Weights of a small GPT-style language model, trained from scratch on English Wikipedia: rotary positions.
Each number is 128 + 32 x the weight over its row's rms, rounded and kept within 0 to 255. Layers, rows and columns count from 0. Numbers have three digits each. The size before them is the row's rms in percent of the matrix's.

# layer 3 MLP gate, 256x96, rms 0.187, rows 173-216, columns 0-47
105:125110106130108127118128101085089153118128159180098134114136108140135128082175085152136113121162155181181086138137131069136102167090174107083141
089:160117101180108114151153112088136132081126095114145125100101139106137130100051161132114090134143174138119073164124184141158124157115110026164141
114:127102133143100082109069114142152128168164088147107122138150130177145154152159077050115145088119148089162154084076060140155125211127161134098160
110:086167107130165054129128180135112108055127170096147146106158138138142167155140132171162109129177096166146173104087087115129138088126130189097114
098:122174105140141089117101116064130096077134142088074089112127093214075162138147079131108115136095137107107120124110124130119131179201102116096128
097:125058133147151178168130173174117106148135143136142093088164180130083085090096116069120124156114134120160122108140104164166186077113197110137130
099:147045134128138100137115108157142138071148124111108175134122129176118085144124050160108170173130127150064167096134169111145142115105194131115118
107:206133134115142115149141143158153175117054140111140125089105114106141132107096128152061132141108100122092152144150110120077133167187159081104065
079:152125120140120156152096150084143152088099114077176145111208182127132124114133086109086150133120162105132182130118142033139131102181129082190141
081:178136136155221148059159149105126183102109190079096163118116068157126118127144060079118119129145095135139135098101081134131169143165163102156139
110:077079114116096095115156091116115152197083142154108108063081083119124142113125125141118060087121093160111141116113193145134159117090109035139194
089:106121161088127099141119111118154064181212126121165157173162152118141182125184080106187133071136136078151124153176143145145156104143105086090172
085:161123117162176162077141181054166154103108183130129101109114144136141156111118178143121138095108121088143093164101084147092146163142128120173140
102:102124104191154140116129160136122138126153094139103131060149134115145182151086095144172159138128110107095163139125138136132107083125087159135124
106:132106169140117142112087131148145106141084148127120111142157125165119169119097165147068153088129144138178144099104086125141094124154095115131113
110:137145135131135146085111161126139116169110117165126100121104146105120183158076203124151091114167141140110133183151169107148189124147116151116074
105:172099071126165129091176104114154163101144096124085124123133082141119100148163102168086205117124146100155170090124112136093135132140133137098126
104:199099145141047039155127124116110174190109136160107126102178165146110109136113128131175212134125138120198118132123094148167143097131118102101126
106:111109100132172171147108139158094176166103109135141160144124160156144160141150155097101191091172148115173113132051117073106170136134117144152139
104:100132171236183152131146153080122130120087103154130104142080129143108092123156115152108121083109112141154156139130105164138057085154099144105162
108:121103153082190137177069126057096132154128135135090138168114116125151128150157099100139143082156131115129052113120140091131129095157061112170132
092:097105143099186093120178135151140145146130127048144088181115126139143084193150102133088127138106128149140157097114125143126142081113105141101096
084:162092079176178092109153106126137123060145156078140146097099131106147134115212130105146108101152157132097065106164146071123124172148156115170065
093:132126089151143078122079130115129109207057156115103175121204130119091121207158117121099184154123143133142073152113143134120094144133112110110142
093:103177201165130128043054076156149137140164079159136086116112172123100144093096133106131091099132092136111106092102153150130140125147164137146199
105:118129154110134072128129116158180150180140117152193131152090121143190087114056170130155089087127085104151212085079078118140135115129156141159180
101:161147130133141092137136147135179172063107050080131124089142088165179131157106105087164114144128109135100132131154153083205173188123124093142118
079:180156124176136144136102083100166122126101105170099203204152186112109082157094142139124088108147171111118088164174139141141150169124147094125156
080:142153146168151128124086133095154125117104125157118164133160125089179170048096119126093211113129121151109087110138105137168144083161126116127125
093:107171081141114139198096112117109139113149121188084153122122190071146095075078125094096105138142068123112244197151091118101101109084090109117127
101:150101153126161084093196158084099097141132137122130117089099139160116110114111130103076154150135105115226133106126174133149124166140147109100152
110:128151173138071122102144152096157158091100182155142067157114134205123161092152100089162134099119114125136141127124113151123138120137122145133110
107:143140118155148091084134129149084120099151160115137121054146093129076153064140108115100100085082125087196156181122149129119150066063107105131141
105:154091085120098106120110140190143101112056145110076169154069138124103122153130075166073133131123185146142090088137105174134088097109064119115177
122:110115082078095136166143139142071092122164051113126131148104092168142150085132099136111129132163122131111135098126137112140126185061104126157156
099:154158069169173144084133107120151181121107134113147119140104049154108120088104114103100082176136134145093141182088139174155106107142099107133121
095:187094123079126163101147154151165141078091120100148105081152114193184129162073082149161136133143090141114179159134122071124101104161124093129095
095:120121103102104138161170111077112137149166122090117156121107096160086132103072148098155029133162131138169127157106129135078166156130174124162115
105:114157120138110078220151124117100156163199156169112123201101137152109137142094136166100158174127160102161148122089119121114150166096126157102093
095:153164179144171127134081177094157106136114111143129073161166132108068167120088141121128177162121098100130141107165120085117150153089109115146113
103:149152104136127139101144180120090125153100140143096132152179188153164119102126115067136117118112089107118154145086171126124066098093157130124119
108:103136180121142101175094153091099092147156161147125202158160107156130107152187093049082185133156106110087146070119158152155166157096184142099131
096:117056133153127181104147107102156115156127150093157137151098093099178135109116155163092090049082171125139100155208153113074077098162140055095087
089:127111105123078174139106143073098126138158144132102070124088181097143121106143144127101159132069159117107151148137111147139052114117152131126149
# layer 3 MLP up, 256x96, rms 0.183, rows 173-216, columns 0-47
103:060101159140078131137116136125099159127167156110094115210133059096088177061211172138047139165131122119152093141082124131067119150147182131142147
079:185101141141100116177083121067155141159124112076130126127120149148125204095110112084100138085101115087124092112086144090125137122075114119113193
112:089066150053145137106145104167099101079110165159119126164065129115098157104076145116155103115130119138108135151111163072121163133082124134091149
112:082120104095064138130155107119155103103160121173117143115061102076133182128137078149175078115141068169146098149107137127143087070166135158104143
088:086142092200128119081128115172155129120176076120086146120084090146173115149149181117069141108132129086109141155144145139141215160115163146107141
108:141146147050118133112096127167109147143105159153143173122131116168183145193134096120102139084135078132054157122085080071101111130137117131105137
095:135135197186128196041144135148097137112085109117118137130122091105148085046096120127113083127169117157101123103169101134127045158125092118171084
077:073068133190086150116161165120163111114173143116160122171097093087135187096085127117068118139128147105196149107171099154138191125100182136119154
064:137114064132118170148192180083108144135105087065101107152152144132173132160143153131128158147105180126153131179138076070159105097084128100166096
080:138159114135145122168145092132127186112176131091161131141134165082115115084171117185119148165156092114045120114122157158139110117195169156157077
122:102118093190120135093145112107107129105172066134132150150154122133120050122101089126128159159159155121144154050167157147133114166082205156162040
070:086142104143102089078126122122089119175116167181146149144068123151136136118107119083154200153172162183123135144122156083147062184095146204088165
093:146156133124135197143185124179113120177124141115136080136170104113134119126103118112146033124125073102172120125093156160155115054105133163161165
098:126093131123109086186128117115111085056121145134077181141121053117167138112070144140156185103156157107096122080105095171137160106139065125139163
099:134081083088166114127165148088122095147203110107167090121103174108161152110068182122157168159176157132088103106151177111143109136087178087118100
087:125119116121194157186117133096139107109152115145121156075139133132112121167160105137122149139123084122157158055095130169111115099128103122176174
118:096069122110140160102135129149196138139087129118155135188150156053109152097142145124099164053112181097126094085098095168072078130135148117121118
094:107144080098128115156172090136085130104190122106087140090134128135128137112149128151133131196096131078105130067124125107099124101092109168130171
093:107084117154130112112126167105083169148163138199085163178147072144128136077191111075194144101155087107110146088175093159131136136093134166097089
111:173115152138119171190137125125125086196097130113119118151182060140110145154167154186142133082172079122162185145094118180116124077119082067127116
114:136141154130144166137191086125084155135105125098138105164100112130154136089165085136106137163083129110153151109115140128112122077177093133109131
084:162190130125147141112150139136129090144127150075075111119093132161081213177146123133061189122201150148142125159145176108106154168117110123101110
094:128123128024126165156086112135058117118127161095125072076144088115106085125143090124121196129125108117162140119109157079111131097140167117065105
099:177100110132169067107166155128116175133141119161122058112090083114079162137097154115092132161163148103102093170154156126094115076096089080114078
101:088054151137116157065110146176131176103192097090181111152131160084155123128088106134141100103152127088153092155159122076095166085117128135173137
100:170150120114175138100156082107145136115153073123141144124119166131122149138092156140117123119174164189166139129182151174145167089131092103100087
092:077110155167075115121171127109168171113189137107166116128128088105122147039098146137119071103147111141073147147164137217113065102164109144139145
092:085175127114086100156092108157147173078070123132190141111133065091104125111095123132120109103188174090159151100118109112089203141114135125157097
076:104085124111163125123153129154125151161145170151119094146123101165192104137111117159176065147096095088160207176112168106167108123139149161072077
087:113201140146155121130134145152120137137152090180122137132129111098108128155130159123162067164156069096171097137156182111143189197103106125151192
091:164143042158184151083106159131076121122146102111131186161145106105131144136143093180119113134171133083143106131182137116120166150134152062149105
106:054118143091097096127054080116141127056197112119154135104105165147141116143126151132135127113158115155122141076115172076175105125083100127137138
100:121084125127108131199085112122102158155131130150092135123100128102142151130086128108088108099164094094127198110094125152158185167151111112144132
113:107082153176107119105119131134164120082139137117117155121120125119126116157160030131096110081120152084141168093103087174124119121195146088153142
124:165172164132147130121096133176146142144180159085155064119123139144167132128143161133142119144146092113201138138195137112139126141081138111114133
105:168140172150131136074110105107113087133140154101131111109098126113148113139096127175080144117190072113135163182140122135144107081131139128144170
088:081198139136110109139127126109112109113124156145127141152136083174132181154140115170138164115140155160128162125158062096135126149084197057117127
106:064037152107158175119070102098120086104134075163161155164140176148097109140189088150073125127097186162131123100141185112130142126119121179162145
107:174134095129202097161069111107126130132133136122070152129122130131144115141108054092199078148123159135090080103153149132139057143106113108151133
102:162117114101134124112186159129137114123068101040110120083117104151215128158088131161087097099181153153112126130137074156163170140166192200123175
095:108136101148109136102131125165135097104169153098117134117075097108141115184156106128128152161197112068101118044159157171127133185037158116102093
094:125096154071171129106145117133140184145090179144083121141112103098146134089090132139122133138180139121101114110170105131163100161084148104129124
089:162117134165154147044169147085166177124128123119186192131190152125125091113133136074119146107129076025153116158125115116163112166173149081152123
093:129124175150126131156166143092083153072126109154140075160163099113160108184173075125131101142137114158102140129165093125169151147142146114135147
# layer 3 MLP down (transposed), 256x96, rms 0.182, rows 173-216, columns 0-47
104:158085116138137172077159145099092211174111122139103134090109194147117115092183120142108109077140103151127164147130080171155113140116152100119138
083:127173142097157129189148112219166147120095110124088127133162059087140143137132080103099109169150127141172102135104111127155114161096143185123149
104:142117079165134136141113114102161159120207124177138126104157137092176186048157102128085164102068172084154148113144111162107161167142125086104163
106:159108152125099130103106150162107118147053139151121110106144129084111159126093140156163138105148115104057097130182161078053159181194113160103101
086:174134159142205097144129111202128124123107146173164107151100112061102138167121078121157132149145129176133147113152080093124110107104130113097191
112:164196182146116078117109143118088085127162182128098142174137164131183140158191125138104110125116124142141134095068120134201085201125072156107140
103:147052115141157090216127088086124142095193146114122121131125167146122107176152104127148105130100112083129139159145165113174174099114158107129111
091:152157080140080144168020118148189166138115144076129130113184149143124128064092157116104078128128143095131161099085110166081109066130105069147166
092:097150116157151088137203171156100101165107063128072109124147034113111142186142111108124127151103175129141101200172120172162111171088158152136154
096:093045145152090129143125110094115171146215188117090121195156168164212135168148125114098176116133174134079200116069151108103134128200139083104106
121:128114184129165103109099059098115112117137106107135175150137126082128037124142092102162169113135147152132150132114136170113129164183139176133130
086:113117113144082121067043080086139140130122166135179117162143135123154166082141120114090172060113105116200105075116099117094167133118113113112133
100:161117156144153176116182189126118191061125163142127145092136105130113152136076157157096110132136149178130116143106081204100123172128117116161173
101:164091157094149142150147154155145216144102116058128104106083084092138131165187119157134093102095124120132139152155145090175126134147102130096104
097:119168138120115115119106136105157128123147113168072110071127152155141188106173162099122159080085132102140153117135107175087145149121147095171148
088:093142158107169190118121108087079083126074151155105095151118083092116112136115191147161099105098156124115110188120195052123096134090154136088090
106:148153060154166119120162134111142141159162149135114083133104129117093152096169068088108083132106097153119138166090064129122138147186184151080152
098:074192160188179109150128171142065068178073107125133142156100111129132143111133172108112168090075180159144155122073091124109128165117139124106160
090:129152063159129130173129156098096079134065148084155163116154169157169198109123208124124157116140187139127100139061107095123185129185112108152097
101:119153113141140104068092164153132111154202165174082127063076113136089132146065099164132112081103064131149174109117156110118148170075130128171062
111:148161101151127109152111160102223133144184104078141092065118118157144135080122196174137153133144138088139121165127121108111161128154126131190136
092:065147107157175107157130066148134125117075122148142100143128110143098071096078106114158129076136141091116104116090094145118125167169182121088143
087:088130108122118069135155174123145131134142139101098162157120064089099102151083174139091119104119164130122108120123122200153116117103160145139156
093:120094123133065114128116157169144101105138111094184157146136182172143082109110131196143083112106141128103138146156123129109146113131147081165129
099:133125131145181105073093118125109148171191115149105149091074092143115088081034166090164116125143162155104137107046143149146139134137135173162094
092:176142113145180178126106149128100123106142189131165122158101180118139093123153153131057147173140139104122087130160157100128118174125134153135086
096:166175112140121082181184137147112136117076091097094130062135065089088095169125126090151108106134100093139156141142129063125193192124136143161154
095:144114139104089072107180194101123083158187105125135088092079078177156160118123092132165128145081187126160134102149144093101134107147088151153090
079:185137140097074147123043113086157148109150172140124157111130195183164155068153143135141094163150106098149123097077079095091121102137109044137097
104:057188084164055110101084127138107099108130066153131114096120098119095146141092148115139157118102145136146193174136108152126084111084079107163132
096:170130185115191103132145149097128111157082124107151089193059120088091101097130090111114120142104121164145124130168112158172103128128140198130077
104:128128070187163146065119172105089118162088106121155087068147104122144143125179170104086156139089137070075127113110078146099144191154161094136180
112:188136127098141114099118089145098149109118121166173161144084136121154111149122127202150085181142110091127116101082153135110122132142118162148133
095:185127063152153108128101112131160131145122114146133106115109138163116128139149105103135147135133155095172075129116127163144126167078091109131158
119:130159163131078156177126136132158174162138118166083098149113079187152126160178120135149142060117129059091156100136171070140131143126149144162143
108:132104164052194096116145106117188104141161095115070174093092107140164131137139155173146082137087120176160116181109109101099166139143129110151181
099:155143180112132120160097119134113129092113185118134142171096154087123119142069135140099099188154126124156128125114130160127139074166128152118192
112:138116110105086125125076122146118174154112153089100123127077152148089091136181075161174177100161057162174097133152158189162175129119103171114159
106:091170155105102169122112206163123066146169085147121128118115138142139103081141086169140140173067145153074127111119137141146115107126068078157130
095:087167124112155152133111087145083047115068125108111132105134137118152164147110087128121124123154193123136092127114085155119111099186140135148121
097:085119127065160127113115111080102184159156072109071173144125085110166155134109154144045125096132077112122153128140102109103096137151127138137151
094:160151095076175138121223095171153138141113123120161104111150153112076152132062147166121068088118132142163129127120118107114123088151155136134113
090:119088127144038158110117131091101095131075133137131147098126184127121187066114156092117172089096178170112148102125102105105139108151127103094145
094:068099091187142156120091109086155128147122141108133125098174131100144174101129126143119172135105171064115142109117124135092106079127106127103167